{"vocab_size": 17143, "qk_norm": true, "parallel_block": false, "optimizer": "cautious_adamw", "lr": 0.000683, "warmup_steps": 594, "doc_mask": true}
Each number is 128 + 24 x the weight over its row's rms, rounded and kept within 0 to 255. Layers, rows and columns count from 0. Numbers have three digits each. The size before them is the row's rms in percent of the matrix's.

# layer 5 MLP down (transposed), 3072x768, rms 0.014, rows 1139-1279, columns 0-47
095:123151151091166141121111100126133134128139107127116136164087110106169132159089136107094117093100137141137121096090150101160159119101174211095077
102:111145090150133124092114079142140100107125119139154118144121111164137136095137128126128136141131124094141179104125097070088092110085134128188071
099:130146157111118137152124121143121078104121153114097114165112135113157134146130138088136187124085120123126083166135112156137182182129152099088177
104:088145129107149154122133109112136144128107118148131078114114128105125086102121135130117100158144160135168150122151146116128129115147120126139146
105:134096128097109095122132141121128132107160116144127140139107134115107135109123104130111092162136097112118119100140113104123137112164134140144134
100:077176118137136111121105097151121155127114117134079095141113126104128109122089108093151155136106143142128145115082107121094155120094104135119125
101:121131126128133142144133156145073106106129106104148161113085124126115133177117117105172167127179127112145135111109104172161127122149157118141116
107:152140091141125126143107168128088130127183058118154148171138081097155127123150135146129109102148121132163116112089137103113185098115120106102128
097:176151134160135129159156098156096148148159139145114129134111119100130111148106115147105120133111119121129129110117112130132114110141078149137116
095:121146162100123157100078104141112137156130144117176169111125142166154132181168107095130151141100107150143120140172088159117131115087110131143082
095:105104148086128157093130161117141131122066116085112134165125144141113117160113115119132097133149129164120143130151127101105168131111114126123134
106:121143140136150158140133138099136108116108181167132111149133149111141193155103133132095154089133132102133104150131156112161114110172128164112144
104:131150110120140108146166130156122097092165094094110143127149140149135097114146141132085100113157120141141138140126121121125124089128155084151120
099:091116152141126101097108113132142162086126144159131135143115160122142100127161130120105098156115099120132055144165101124127144189135119129100112
098:120146117128118159130120126127092115154158104096143133148153128157155139133123179123134104147144133065141110123123117146136152154162130138112114
096:115130130119121084149140111145153136124085102122133170134115119096128130104106156121099140142102142154142123143156145119115097105130117121171134
096:131124118105087173102099146121169140127133088106137101119128150137110129154137118130176113159153145147159102139110121132106105160105114104199149
096:134140164142154139141117134110131151111092168169132160134135149170118132135158130106174123090134116113161105107097106123122125159132155136090119
095:120146108123164143134095170148087127122132120155131173117125132173139141125138097158159183170127175137136158148143179137127140080148148143089131
094:121112113118118097094146126130154143109134129178164145151149098140096116159123110112126124095131154133132115137116164095078136155151075091139119
111:110124120134160156112100144148166131129080104145158163133128122186142156127148128137097181107136141105176146103126110127131163186132116152165146
095:136175089116110132145128104109118119123136154126130142113112106163148168116117136110124056092074142176120083129139143088072109141119146110098117
097:133151128120147130111145116132139108123134142131146116134165114142108110097115134057097109146110115151159139142151117117132125101113147094165117
099:131162153107135111125162106135140124087102133103147105103132098133100139132098148126114142145099102143102125150162129107167098126098100116147136
107:151143132125133140124149164140080120158124131167088147112133128145133081157132128116129117163129116097112119121143125133098112105138145137144139
105:105151133139103163146145108120098160148096176119114117125149111139115102112113114121147136120145105127112113094105127111153130138134091139101125
104:123148127083120116102162121170150167101140136135140100176152104092115108134120128091132119096116094138144123135109141091128091087119099101109138
096:098123143133113094168136159082125147117140111128102081143120141099147136130119144069127121164152118114125131132113112108193135146134153132129149
103:147152131133096106126134094126162124086161159165161148101149129102105100128111146159125122135128141107111143145147100084131103133122100151162143
101:090126122095109132146119110114107119164082121122143117086164152107091092118114142144128140105082067147156135104119119136129134083134112133146118
092:176122158117104122121147126126161194151151138113118118140098128127122086146116107128133159126113086119152155158115111143105149130109087117126130
093:153165145119075103124080146144123179109116128104157148141118104126121113194106105158144141153160138151070166132119078145151124117114114110127132
101:114128173113090124127111153119130129145101120118112158124107127140144118143123105178121137116117125134170137156133153119102131099119069146158104
097:095118131102137122138108118148085140198124153143161151134145124167132159120106117080139145127113150130111100143134133163165109146201128101125096
091:111102090132155081091094136139127102088121131151120064109156111106146110121203157119098140139190120159147126158134108143108148136143174073131117
101:094137137169130075134108130111123149124158130110167122183123110136074092125106148159162151154095173136146173096153116152148155140165120180094132
106:122131141120137136119135113143144148114132101159144092158101179137120114158121110153142139122123102127137128117146134130104074179082138098118152
101:143120127153136125188125137147110110108121103126148122135133156103152088129172109129143097118113115165162113121151185086152132175121133125115169
107:132139132124112127121128177121139140101086141143157167094139112148106106152163118141149138137161080179163115124150123141087088139182103102111119
105:130113117112131158095138133108138156128151101154117056137130118121093125124161108100092095148122156119144133116123104199124129130168145108104096
100:126153122095118119151103138141162129161166118136132132125127134119117123145108141139123120129106175152149112101142097148094110127110151096119135
097:130168154156112114078112137084121177116114081145135120139112194130106126086129127093152119138114150139099115089151078116103133151133133116167077
106:189166119095137132168131102098153125134130129128123101132127118062150159122195141176112116187134156149157097143090165126129139136144123073116113
089:145131141147111104126124151105115156133152159083176124138089091133141141144147151177124114187121174098112152109143125098097111132157148142137080
098:097118155125134148076116139135118100099128128071144131140104122181137130114097132088169091118177082107105113131157119146167160149157064127120182
089:146120140122137145139105158142132103155161095134114163140116104139140124160162141146134135115157084124140110128096092102165156098089139146128124
089:099199079166114118133093140145128139129093098127118135136132140141095106144133108102099095086124085118138098192090123114122118140122134143157155
108:153144165114117119120163114135120100130169116110100094114178150132147085110146173139090149169153091122124134142142116167136170128114208092147126
106:109131142121132145124130113102116108131112149108152102062089124113106163087102108095121113135113114110110133104137153153166126114115164085108132
102:121123140083169124159134138105110101113112110107116151160116120148166096096138123113102123152111144129127121143146147116089125106109128100109093
103:156105116121154104156129110136122148112121124139145215152138103125111158136137152146097128149107131109130079104131127136133135141119150110089155
093:123135147133113119106096097159112132133098111105119107125130131135188127140134132157160136185117119126160119160156139114070132132100176138158137
103:095100131153134133099134143106106141179114119107095115126125130116158142098114138131070105105146141145134129100115124137120143098087147086132068
107:138122098104134155100102118133099122095122150131134085134148138136146152135139195095183146136111155116092116127148105091130140121117112165116173
098:110096104149067151126093122137128097134114128065121184115118109132155139152152120096139154133092146083109117118110118093109116117119108162088116
094:127130160129137103131140140106105128132135124153069090153135129120156126159133128131151142149140105122113125090117163146115130120122154125164111
110:088149071119142124131089135087110155191111123123105121132107118115110134125103170134098203129147118124132140127143141114079140146130112103151155
090:156118180154158060125143076124103130144138122114089100111174076065169083134141187135124105142133096118102112157146112121142168117111115126202108
103:125111132150116146125134102115133155137115108101081119111128127125144100153101097121147101119113166110188148141107139126115140126147096110132136
096:114124103152105119144141106136105141149159152093144117118082148115149132122089135132133149117148149128158148140131135123109084126107141141146119
095:150109122112114124107065120138113136108162133075157133121141093172119139136113123121109134179117109131141133098117076168128144109138112129142181
105:127096096157119146146127152131129145121135087107117100156182168120147113161134129105114126103116087166100137098130129154122169118165115125102183
093:149133123115125172132104104148130147105142136087157110113077136124133135138131162124108121141130136118117142146136116146173091123115143153125153
090:139147147098154124158140159130168128124159136116156159118177124103170128145100140135136167111154130147142136121113122093198164119129132159107108
097:096120138107115151111109149110123124101115099096111093093135150090152109144101117118144115164119128113130102194088147157128111109166086095164129
096:093114128090147133146098125160126125162128125172126135120137167122150151112158123156135135140116140122123108113082152143144121136103088110154095
105:066132105123130118107109179122104138139185161127154150122090132134125111104114098117115143170150093123153149142161119151149123126139135139082102
099:123106130139109133141111098145150158164090087159156177115131130143153158142084150130150135093089138189091143084161108111121155115138143144097129
101:126104144122064093164131127105136160145170131143109116105145119110174094095119129115115134127126138094126118126098150126175123133116151138088153
105:105169145130104122099166126125094140113149133113112153116122146127124156085081162090149128141150150106150131108127151172102159137174125122113131
099:150127099099110169135155114119151120128110127156130107142102186103148108107162135124135119161146166160134135089162161150134120156131148123135076
103:097141079161125122129115115121138106173185111118163174173153134079149131138099097100127171147173140172165131108109137124144118147131141162127141
099:116135140175119119157113101112152097126158125157121145161117152148116163152132139154125130106105140130122101124120152118128119098103138125114160
103:130080129122112130155138136132094149138125105123146101154139133112135147153079106137136106144114105140142140132108098104112151147142151139091113
104:119101110118124119156124148139109184124131128158095122128066144132112116114127149152110140150142145116111108131184156111138094156113124143121127
104:123157142145144127053105125110117127170124181143130118126118104069116123128146166134143109098118144163114111164151112102129145154145112113126089
105:142150135096145109086154132136120145117113145137130087121141094111105116116152124183115159116119140111075142115155101090151079161127106095122126
097:106151105057150120132139079111149052111130176143122143138146110152165118160149118117084111167142105077185139158126148110144186132092139109097161
101:133194101126090113131159159094138132133131114149144057119126109135140192086141113106146122143138057118125127136113134123106148139173129081134152
096:157103112133132142120137105151140104139140106155149159138084118145135138117124132131132092120102124099133127117160132130180132106111113163099109
105:165122132065108111104165100128154148166147174102099146128148131120121109112092109152123104177191073138116117158144103151145143122124086178113122
104:146103102123114094159184188103082105119117148126116102121129114111143134148143124099124140126137085136075136124154101135112115124157104118120117
114:146129122118165115147153143152153127149145120166140104150173134116162142178112154125190093193087088149153113100146169127117131105146132152104138
098:112114129154130154145125150148112096150144103159128127149061125098123151129121137124158162120164139138152115110146114115058166135092117149111139
104:121109124103151108099151148169140166106117162109138117141138110117104147185119129146128145123132208169130118155133112098133156109136135120156144
105:110145116160102125135133106125095112144143140138103152120113101144125114142089065080098116160144140104128130120158129112150124145127108134116119
099:128148132163131133139120147116124161071102130124129110109121095125086105128146127132107157128129162126125146147131152106117118093156122103111159
100:121113105085105082111131137154139098160089154119146117177089127137117082128128094103140127165115134159127130108116127115105152095147106134129151
106:114139173116089108124101132147121179137144157172132156143155145090120090122133131145171118160089111113120135160116122129116130132094116103093106
099:166156121070116140157154106157122121165136156090089160144153080095150087125132175105143139157125105130158142190145157119176146136125123143149087
101:085103115105156128137136160145091104153119104087119149140118109132107099123138116062106147131164121130130139155129097158136143124136143086099149
100:123136140090144163157139110130131103113163147124121140189129092119157115111094118155129073128158124105127124093148116071120121107147114120144133
096:124077164114116112128114115114107078158117159145131123114166175110149135141135098132079093140153068123156109163114158108121137075115100115128093
104:111137142169105153123135162117133124131148171142132099155129113113129145128085173102163167125104157166152146126153110152159073123143112108133123
091:117119131144134126092147113143133116152146144081120118082139112103165120126113159099112122127110141137155131163144144117102133156097128129139119
099:123124172114140082127148119131149125117150137102201145131165094162099112138126141104141157171138148152127132161140131123102113123114169139086108
097:124120136175124121154121112151149136179137174109148114123105139116142115113115109085119168114117132143173101120117142143138138134133145119137098
092:140121125060131138153111101113152116133129109161134116145118161129141130091142134128121138160171126131148117176115164093100124118186153127128119
104:134150116062121163130155123139178089112114132114144157144134080142143131124112162161110130143120108106111154108149157112136105109154137144155081
101:109146109120124134083116174144115141148106207153109146140097143122133127125086116154119104184127081127162110096125177086110092093139141135143105
096:149109096117147071144090172134177179128127094106112113165093101157088087167147149158176130088086155128190117127121123163122122113120122154156087
097:138131088124145149149147135158083178150156147132120101148129133159129139115171095115083159125115151107097130141121131148169168143121172126197158
103:098093114147117122109133126123144137157117137178112145118118134130148112119144147129120152142079065143131093123103085132104121116151153155116141
101:136132104119162156155115113126151141161149156089149182147166155165146091150172096123104108106114106119154096103138172126091124122144096066153158
101:135153185122142115137088162115097127112071130110143124138108132076111104116117147168113109145126121173131135095112139132137122118145138141057152
106:131118146118105083147175123118105128107130112081138103135092116103148121191117131154116114155090159167151121131131120121123138125138086158148131
112:088122093105100144104154148159157151147164124089090115130136126149123148088138133111111147132147155099118115090159117139127134092132144109070118
096:098106133134121111128143118138118099098171139121126104148104103132146095166160144125169111095125153083130129154114141136123130144204142137089108
102:123147130128101122133062134163120114133153090114148122117158111122139165135137095145127073146110133144074093131119126166128154076118103116119116
093:077143188110169114125112106136133140143133130125121125171121143110109133155134160115157134066137164066108141088113072091140097158063120130135125
096:109108120118115114148136134131123147147157166101119117114115120127094169110100169140106136137124117121146109089128120090091079144098166092112121
095:105196146082127149155086148150152123151117140127116178142139114119151129117125089127121132142143095130141167106108145158129100149144126092169132
105:148131124117103132066145143088201145110136100131170113140116112083100103118097151098124117123140141077144161122164110140158148132129133127177108
102:122130117143117160147140156161107126107100143095124124143122089108138136111123129153129118109185129101157119133096109153139092166119159159120149
103:108129137150158084130123128152161124158131146143073109146149099134100105096167149115157119136117154113161085148121160128139121139150136122129153
094:183117147114096133099146109126159132118125185128111119132170100102151091181113076145134109142119119094162142136166135167130157138131120142158128
097:142127134140083130136097159105172107138127105083131138125153131117135136120157157132143147140122127132121164099154148133078119130130173131083107
101:120112117128124138082085122111092106130120153163148105113135126112130183142108112126124112131152134109108091186110147083085094154114095142139165
102:129132140142160130154126147154166123091081114108146078108170111084125111112116105105081168132130140136134107120144175132128106125162128126115135
099:103145173122168097126150163150181136155110153104079148151142123107102082126121136101142148114127123115132119112173178109113139097119102135167102
100:115134112161105123124121085121150122123149148106106114132120098116124137178118129116146101112117154088105125113136143133158151122153093131129140
106:139107080132093132128156146112164146117132171153122149149120152085148134100123103118150136148165125130136113118139152112138149112158146124144139
099:090085079148112124093156124106108153135127135154128107160146128099091071120128137089135126168149102126129111121124136120123136131141088132121128
097:118123127129129119137121133139137082149148129152139089140156137112124130156122109122145111124120108170091112111118147132084185116134104160157112
107:144147130143143092144147114145123099096093122128108117156099098113113134142149150121152113164149167153156103129167145142101132134083126114124128
101:164125109120115125108112174170124104152092129094179152112125118127139143127099091103127161133160127156123107136110117211144145104082130127131132
116:123101104134142142139122128184104126122146117145122137163127083139153099143135142082121132086160113169139125140130085156102154150131133117167132
104:135129111135118159115155086139146108127124149152099112133130146105112148179135105154118134127138127140142109123110113158112108123132147170102126
096:115173143124125130095099158105116141098093118139104169121142104146152134178156165157108130139103098104129081101144108166132115162122135099110135
092:133069173153135091099147124163092116190116118135146117117124124097124154123123159131146115111121141127159137187140115105190132122083151148122118
089:115119153138112130126112166161124124120135118133165122132139117108152157136134085128127107106156155157137135113142077142112115107144128148138142
103:106146094123132112161119075119097121105137104080134142157120148126153099127126103142152166166123158113171112128122108105064149086128122155178113
107:140126087106102134103106114152189150123155179098128142132128107108128159123106163145136116097127122096177121122136106104135144164100137115106156
099:149120138112148119113120149142102144144112112124161145175095126100131094129100106119125129112131083177077117136158125094123104118080118154128156
103:123121107130125125101117119092113173124121153144187143150117106113162174131158083136143094118113101165155155115157123129135121111137150159125088
096:151119162138131119132099128119116122121121101120133157082130116143104132122087116169117135109143147073149137139151159164146123092113106102104127
098:180116115172150128107089125152156142116087092115089125102153128170157132119142138127150141143167146158127136148117105077119096169087111157138135
108:137171151158130131101132143125080140098154149080171129109107177148131093137137113130115127159101121139164150139135129118134124084110143127117124
097:145142100180080100164142128119184175108123122099161131101138140120093144130075131150168125128103113138099123121155144163127138138159121124102103
107:153155095159153144127125156135146183096109128103151148185073158168143198148149101115143161127174107138121170097136200126166106141134129154122180
089:113110134155110151112135105144118128155141146110122136150185140124134137112137134117123106100130105149102154135154098130160097120101121130143113
# layer 5 MLP up, 3072x768, rms 0.0217, rows 1140-1280, columns 0-47
101:148153160133147153193120115107141114133129134148159157116149128141105149111133111138119153157138150144126114095136126130138108135124167097111176
105:117103145136158148031126118116104150149131175120099120098114132115095146080133134139096118121192111153166133142112117100139124147126120165159133
103:154122140150104130077147096144156119109127143121132162129146135112180105141177131102165091122121133093128128171158122146100164099145172131173161
105:174104132088079125139108063102136125133130082158131092132139136121182093119170134133141172127149105103124126134130213114123115107139130116133138
103:134121171150131084116137124127127143109118179102138135122153101149124109140156144141106112128093091114098110171143152121119109137145105130146158
102:130106128146137145090144131133134157100151118151147094141153109140155170076107167132132123095083119122150103173134144072139098074095121118127092
100:160124136140124093136110111138116099096141168128138141117087136078123142090119120130124106114124111138179163169133126114117132144104125126110127
100:118130159126114179116168113161127125089108158138111129124160132156103171092166074181114125119113100114149162144105144162146156120140116160144140
097:139117101165120148139152163098130107118140146123103116148124116083118135062082138175111148128157127132139114140072116093084148102118112104127180
095:141134066155121105164138129182111131137143142123110093146137146109129139093136150121164149140081117131148142170090151112116065089154133128125103
103:138133141154127159152157113134157122151148114143110134108138142167119101118130146094121123113103105105103122133129141066124146120125102113142145
105:165102151159152156119151120135123122091139112151109142132126168124148149093081114145148169159109120105102089123144182115113137139153147130129120
100:158151131166123155154117122139148118124108124144084128135124123107158103099146094131094103133100126069147118118115094118103117122148112104135146
098:137104127080147144088168143117145153107116122154112117091113097124133126085158149139131105095106108169165111144159124118140097097072136124115122
098:136119157133124167135124166136137125134108124072123151090143125143147117147125147123107123098161128123135159097073096143135128143105126113141135
100:128132126169134150134135111120073128145097135188067158159156152163128112124132138152092133166115128097117105120081132124141125123139159144101139
100:121128142139118113137126136133121115149104096104140118129119140109119113115134147154120124151136129129114108135110130128147117146118108119123124
103:141113099136117130126160121111111132130148094172117077130154096124121109126091118052117144117128101149119131131132110128155123128128158124156094
097:127122165164103149123151130101098138114139181093069126131142127139150126144120133119154098103139152079139130113159134127175152138105154094125144
099:098114135161121112105116119145142125119126132116145099062116096119157153114090116117125101122102087114120109167110134154134098119114108133141134
096:116097150105145155096134141094145120170151148193160135126122112100138130125118149157128118128159136117112145146091112137103089169129126111115154
104:154149135128123102140146150099141155152077079159149127146113115134125124146133130147091149085104087074087108111166161105115128126127154079150116
107:152136112110121163141146118151122109166162127144128126164104100098121125126103113092106146100144123101098143090156128154093200077080144124105116
103:161111121113091146167130102116115115102094131132118124115116046159125141117070115071088111097133130156143066140097111116146132069136160104122086
102:159122140118141122105116130143158131119134117171152122145083106112144105140127119136144106151114199123132146125164156168152136109067133089107120
105:093120136078088155106145180138075133159152135112118132127062157075121104091111102133096132100133072150127129129166092138109141145145184106113156
097:161125133120112138138144146138108142125157118155093153087099116137102111112151157160133106148114088131161129170129119137093142160091139127142078
105:123130159139123150119104097106123125151134120108089112105085139156075140114131120108117130117127124106118051155099114138092120178135109118122127
096:172104111144154097144129194116104130095103108111129150108149076174152140101099132158101141172125130122106124139132157146115129171088128123131128
100:144129152166107125117116136141154121082108162105133119112130156158149133146102142112157139163160150114141113126108140150126141151070122080159136
101:148115112117138141118120131102125126181124148132117119087125128156112118133113110129153125096102118146143100098168104093124082180093155109156113
104:122128144120146156148101077146103109141150137173103140165142117119097122128108081124154143140156168114096106085111142156140130149169122066156118
098:139162164120135145108122114084160099094161117130142171095143144124111129130140143153105098128141172127043130098076199112145140087115103127124144
091:156114122158076120109159131157162155127126065084110111148125150174144143138118132132122186174131109116147144116154139108137108162115104155122130
101:145159123144101139131160146158137112153101127170149137119122135128127114103116153121162087117088137126097113153167118110140135130112083124121154
101:140098150107127149128172101131140142126149131108106125129129120141119135103130103077153103143132096131153076154083146121150087080118125114156127
100:095134105128156148127103151070164134155138134163095112105139119132092132092090102113135108115097144090158131132125121124084105089132134108144156
102:178107158166115148101150156146126110135155145129148115116087090124117140132144121148111136092133158136162127121104165121112124088125123093161124
106:127122131161123153083096098136126162109132133157160125102148156188127111084183103111174112182085116166157160169097161129065116106115148126170150
096:151112132158128135153140084133138160129122137151133115123089107154127112116142131127109123194086075106131121121088107133121098118121100090145099
100:136082124141162175124115144113139155087165126164131116142150102095167113107139134157144134120154140096143056178153136132128167133082098108137137
108:125111108148150088115106134137085143129156110137121176145136168106160119092109117120140091119128126159154137098131131146170108116139128131141137
095:143113126156147159094133142140114153129077133173105163102146165139104097116105145111116160139064114120138108149150121098184120110123151125099125
102:148123127161123144161145073140142132161075138121113110114127114114142112119165123131157135129093134148142134132130135091108146098094179133132142
093:116118101115100118085114135113122142121113129097150171133122139145120126068100153080123125137207122122125110186173136087135164169109088105172110
099:137101077104155153111117139124116133111146135124124146106127088135131106095119107133153124149123111100153144156130129144123160152091129138099124
106:127117125093097150100136066133115106102062130090136178083149108131188132099099090118130127092105161126143143137135122156147116124092139141140166
106:145117151124103141103168131099113118148116085080132131143172109145099135117130126079104153116125114141102127136123100139129120108092111146148172
102:137120125108134125063135146159114133112126103157120109109134139138121130095128126145138112122129096131125111112120114124116099126076132103136129
101:169118130122102114081114100181125109109177138123100173155130071120122109093133143094119135127160130165163137097123146121134107168107110130139118
096:179154127133144098146149133113117142105156108148154151099092153150124110143154105087112128106165102162117148116133111164151127141140120113104134
098:140119121152162125103095114154128124117152100130133117130133119085102128126101137133158125113135136121110161115127081154110143111165133175156126
102:137120158138156147144135129174147128111147124188111139108081127123096115088092150124128159121115111110124149124124135093132109129101124130156113
102:164127125127150095120160127128131144131134087155128136136157111109133119115091141066138102162140150127146108099163136115123147122088118133130129
099:103074110153119142122123119160150139155105165088106120080135105129095099146113123116148141141131132166103127096128151092136133134126137095110101
098:134117098132148119102143152116111128117123173104130164099121132131111105093114118125119120133126094144079137110133110148148115087081139115135138
095:152145092122126155180119132117145108108137134162139157135130138165134151150129104122102102102137139129130120100144104130132103162139131098107122
103:119094189159099097118172115151158146133142091087124148116139132093164095132150159116128111123125134098131130081097117138125101165137097109103147
092:130128159112135169113140129124109102112120090131148145129166120114134127161147098103099090172109130103121145086153152161146151129119125104119140
095:141140190094175133143146166141131182155123117150119109143124140103145127131135159106149111118127079133134130118152102136107138147128126166142124
103:132071107108118106102154133106107175058146158154119135158121136090112138131121085125100135126160163092096131194089092094134110136117119135149157
099:152090093107124162106188098132072138118123116150134159107099135133128127092136124114122079109162079146103166155171107108130143144167174107136107
095:134147146173084114120165105137115127120137097089126150095102124145124129135153116149106177127151111108127135197120103134144148136147087112157115
099:125094135131133164117169142120101126094128114117109163121151119149110118112082144179108068098115131197084133127124145102127100117136149135124117
099:141090100128073111139140079132075113139146177088153153146097134133156125116130145151118115118137135067118128127121168127156152075154099104123094
098:154131141159138133125119128145133148124082120130105146116139143108104118107177133125165130092061166130091124088076128104127166146110137103141146
095:112067097135145165188111133097122121102136130089092136128070104118121092079074103171094144082119146138155126156126109132155123139130128081164130
100:157139109136187123108113115137095119116106136149127110141178110102107116116108115122134207124116107165137133148137135127124124156132102118114153
101:144057157117125109186141155156157134138115171133122112113126116159155132151137124121155148130128133160121133166075101101139165119129137117138155
101:130159128160142110119121116090104115070141157164112127142100112124100106104137146122091153093143120140098155130154130107106134141156158113157126
103:132101128101156113125099116111086137120112116162131135096144144078087109118096168155143082103141125096119124132122141141158059134119145098120137
100:123073120119147157140135179154149102142162124096117104116132075085119136115122061083190137132136125107118132182144096115139151137133116124106135
099:118120146145130165124126118111138115103161104156120087139099105170118129140132139154130133122133153094127155105117133149115130165108117139124169
104:178102120166143142095121120164150128149093100120113143138145118117148124073114128161115108147113110127165148123110150114148094085126137095173094
100:166082150109113133144138147163143160098162094146133150129140069166110169152131091151145137185108079135130163156091163134093088122090145112127128
107:146126119114058137149140116164121154156142106121098121134138122131087094103120158142153126094128145100114120139133157168088153158126130114150093
096:134119148145122136121087134159122175119135126126137156140120110100152119106064122143151149131116164159112114152143118157101100122122141103147163
095:165104125114147098113176107145120139074126110154134160123120113109097082115162140154118153080085159124135111133119138167147118138120112143104075
095:138184132174112154156114155072113109132147179142167166143146124138154136150115109128132135116181145079107138140092126111106083152149128097130128
104:128130134142113103101079150177120122138158129170117073125186117146111087154109150115145124152101134173133115159147138108142133119178137150135140
105:130118157149125162119143082146125105080096148117137158147161115107107124106112123143148172134134111178118113132132116127109158155138129111179130
101:140110153154111160074113184105097097166131126150103104094158120132118124066102130163139116156143067159145135151091166135124084113123054108167147
095:156094106129159123134137145096113173085097108106093130143163134119083124125148117161128081145099146154142135157145144109153087124145129108152103
105:128126134118093104150153141113100107133082169120137142115138109152106158136120124107126149149156126084113120153064168131124141114117146107145106
098:175095144150171177104120131130167148129155131136088142089161081120149156145146133130161073120081135159162118143109150154078087093119144106114116
099:131150148103110133115118107150130126075130141119128163125104146137143122164110130179117124160120133087127110123141168110157126146151102089114118
104:162087150106144106172198136167133091105116102127066128133160105144128109110134106193120158136140166145111111139141142123094131115146125128113128
102:123125114149150118074118125112107150106106062125125127123112116120147093120168100155117077117071145077107167131077152103196121123122095131116112
098:119124137150149136101123131151094143080129091131135094128158143137120130127137117141082133082115163109130094112122071129063141063146147058126176
100:157084128135144170093150167124125151111131116119111170092131109110150167137092111158111119107137190133132132129118161132146169142110114106122136
100:134127134136105127091154118171103150090111130099107188119083137101148091130133137163095136145128157130085139125111163090139160130140133116151088
095:116135143157123180141109150175118133160116147109147161107121119110151119132110138078128134145082170188103185120113104136109104116122134146129167
103:158097198146104142148120134120126112077129143091140127140139142141131130136137108127172144119111171074097134143093127175102143193115113105141109
103:134125153123149110119116093158110111088159117119146141120101106190114103135135112131107150129093136117103118088169126110146136141114114151149128
100:154147116154111158100093098162149143117092156102124140104144121137141127104144176123125124127126129154111145122132153162154110122106123116126131
093:139098132126184140152120123067125130079133140124145189146137100140157166143112103111157092120131155139134099143153141114164105110130145131145105
098:153119130215162129130116088160093126130134122137109123094122110160197126100120138111123092136163127099117131135117115092141114128099113146119126
100:135115103119155156121092139135123116151117114157138168099090161122115122107106125119128139155142116140133156160102111169089140153114136098137150
103:138115143115133132141134128149131084126176146176144116124133058155094058113152126125139107149148097137111131144129089099125154091110124099110144
097:135099113105107170102148137157096127109140122148124081143103142110126133131145067102100134140159132154139126131147156090136151148111146123111157
100:159166119149161124108119145110122144144145087109144138091123082125073113126105145146127139142142122157103126134152144130081119154118112129109119
104:135117146152109139077147109145106122153122127121044150106141144099108105127090146122094114117097136149114150159137184139163123174164165149147057
098:187098163139160100126111174106112099104072066147133104079118122137121114140132121178090107094079110104108157159134087110113131108115126147130158
097:149131130179147179150147094101109148146110090158121128107131123133121174125110158157131141095117077139117121122131165112086150124097129080160141
106:128118101133120166150101141130155092102136151112105104121186114145201180100142146111130180120098140119145132135161150124131110159106159138144138
101:114139148152172113108125131111130117117128143168093125085145108130086103138136145112137149143108129131147120143170152111170086140126134133187113
102:122130105125130149111116108119115090129115107190137145100153093155137119091128110112101126152163134124193116116102139130160101173106153122169147
100:119116149132144100125117074093135138069083089132139163169111114167135067069137133133100089121142124119162146108126120139152149133145151131132140
095:179123155112150144121122144098143107118158111122107171123133107110158132124129097122119138137081131171105122143133118112146146120150150123163114
102:123165161126151142135120101140139111146093136163115071099139127104130068094126134148124136153112116083102113161088151166101107134114104108149111
097:161120127165127168172096143121145127097152114157132110099128120088111099131155120131176147096103101086125154131165131131108110123121118153116147
103:180127132140140121165125107141146144118104102119107109160157128102133133136126139143104117121144134176134098187145107166118100180066120108139107
101:163152137115168098114132137131109093073115144129080156118109121197099083131109089125112117134121093127175130111146150141103118115163126115119120
103:142115091137123122159115107160116105160125142105154122129108098143178121132106085136161101118129124132070117128120134157125105077133149129109099
097:121112101134116098119120158143164133108106122116145141124185111158127152120108148155124132127116124144102117128108149078103104152150128141123129
097:142093164137123138103181124183142108114167124120130133136113104136143108124169142113152133130108151094140106150128078097132123118096145110171150
099:134125113124085122154164161118108165134169124137121146139070082161151123126121093105150160114129113163103137105117095152114127131150105159092142
103:151120122118131127157110106158119150084166103125119135093135119115141126113106193159190102103126109118145117110119153150136116153087122087121094
098:154129173155118098120121125114143124121108137089106108084127135136181125108133114152148083130106161079136131135083100148101106128127149112175131
105:122123129118159140181124111156139097104127129141156120115099094130149104157123135150179144159178090124113163154156119110093101099115137126109131
103:103176159146131141140117143142097114139155119113080131078122117144132136155128108164162100131145123148089133128093117054147109152114085144119123
102:141093130162135139128120144129125064129170099125128110116123169137126149153130109096144162123173133142091118112164142102113132125151155090098142
104:125134104161130146128147143128158119099123123096131133141129132121123097145127124158137176137141101123102150133133133132155119162105104123174118
106:163153130148114131063130135129077154101114137123083109108130113108100106086144087139126101157171060158116120143150102134103124150122123087112130
103:121080144138157132158135154098104154095108102114128180126114136133129111097116149165125082148106165129110133155124102121148148136135116118142130
110:188142126142127115136130143109078105118133133103109122084159118086116116111129133150120148117096131129073140120141158132112124102146128152151168
105:127140174082109111071137105156096116131123111126092138099148139140137109122137140118106126143103089141148147162129134151117109088109130094131104
097:134094167140107130128103134156113103130176131110078116070118119117150151117117101111142106169116136130149143132118142106130165125146134142129109
093:130167129110108159151111143136123143086102126124155199157150133148143134102115082145112121156162153123102163149158192148139100144149111111117129
094:127133107118137113142129096131136161146141097114103115110097139128115094137149106117109140116147131079115130112132128138122141109121157116139107
101:155114161103126177142156156139173111125150144156160165126106107106121115120123147111114065081139151128137139160131150113141144176093138124095117
102:141116133122129155099130131136148116140153119101132149112115119151158133147118088128097140133146154123182124147061168108124102125138158084139124
102:167118146134119133136142135128145112138135139140144115108158123096122125133155128124124122154138106143115119192090165158083163138139134113155122
100:128089154097137159100108170154112151140093127119089138118133129139118101121076120150144119122121116110088151126130121143105083119121167133155108
097:126103153143150098143094178128150091132152150128149130160133148163112118146121132120151138190125065160129142168130090142107104141126152122155162
097:202129149142141118126132124170126129109140124113087135133131097119147145128071155134136126150125124156138132149161145136147102121123118149150143
103:143121149088120124104165107114132116173138123085115164113101113147122090055094131117125134129121125128094138120116123135108110106102130055149123
098:125099127104089129064141092160159146108134103096122148126121116140118057125165097111107128149135136102174132155153140127092105112093139117096116
101:102104163103157144094151169143123103132152144122095094100113115121125083106160131117123115097153108182117134124100121089094180126100124117107113
096:122088103081124108134151116113149130097143118135096106100107127126069103157148121113133132135169102150150139131111129148106141106060148156133146
101:141129124167086105131140140140084125168089099116118108141169125141157135124138174106130148184156100123113092165159134138111150113091133117125103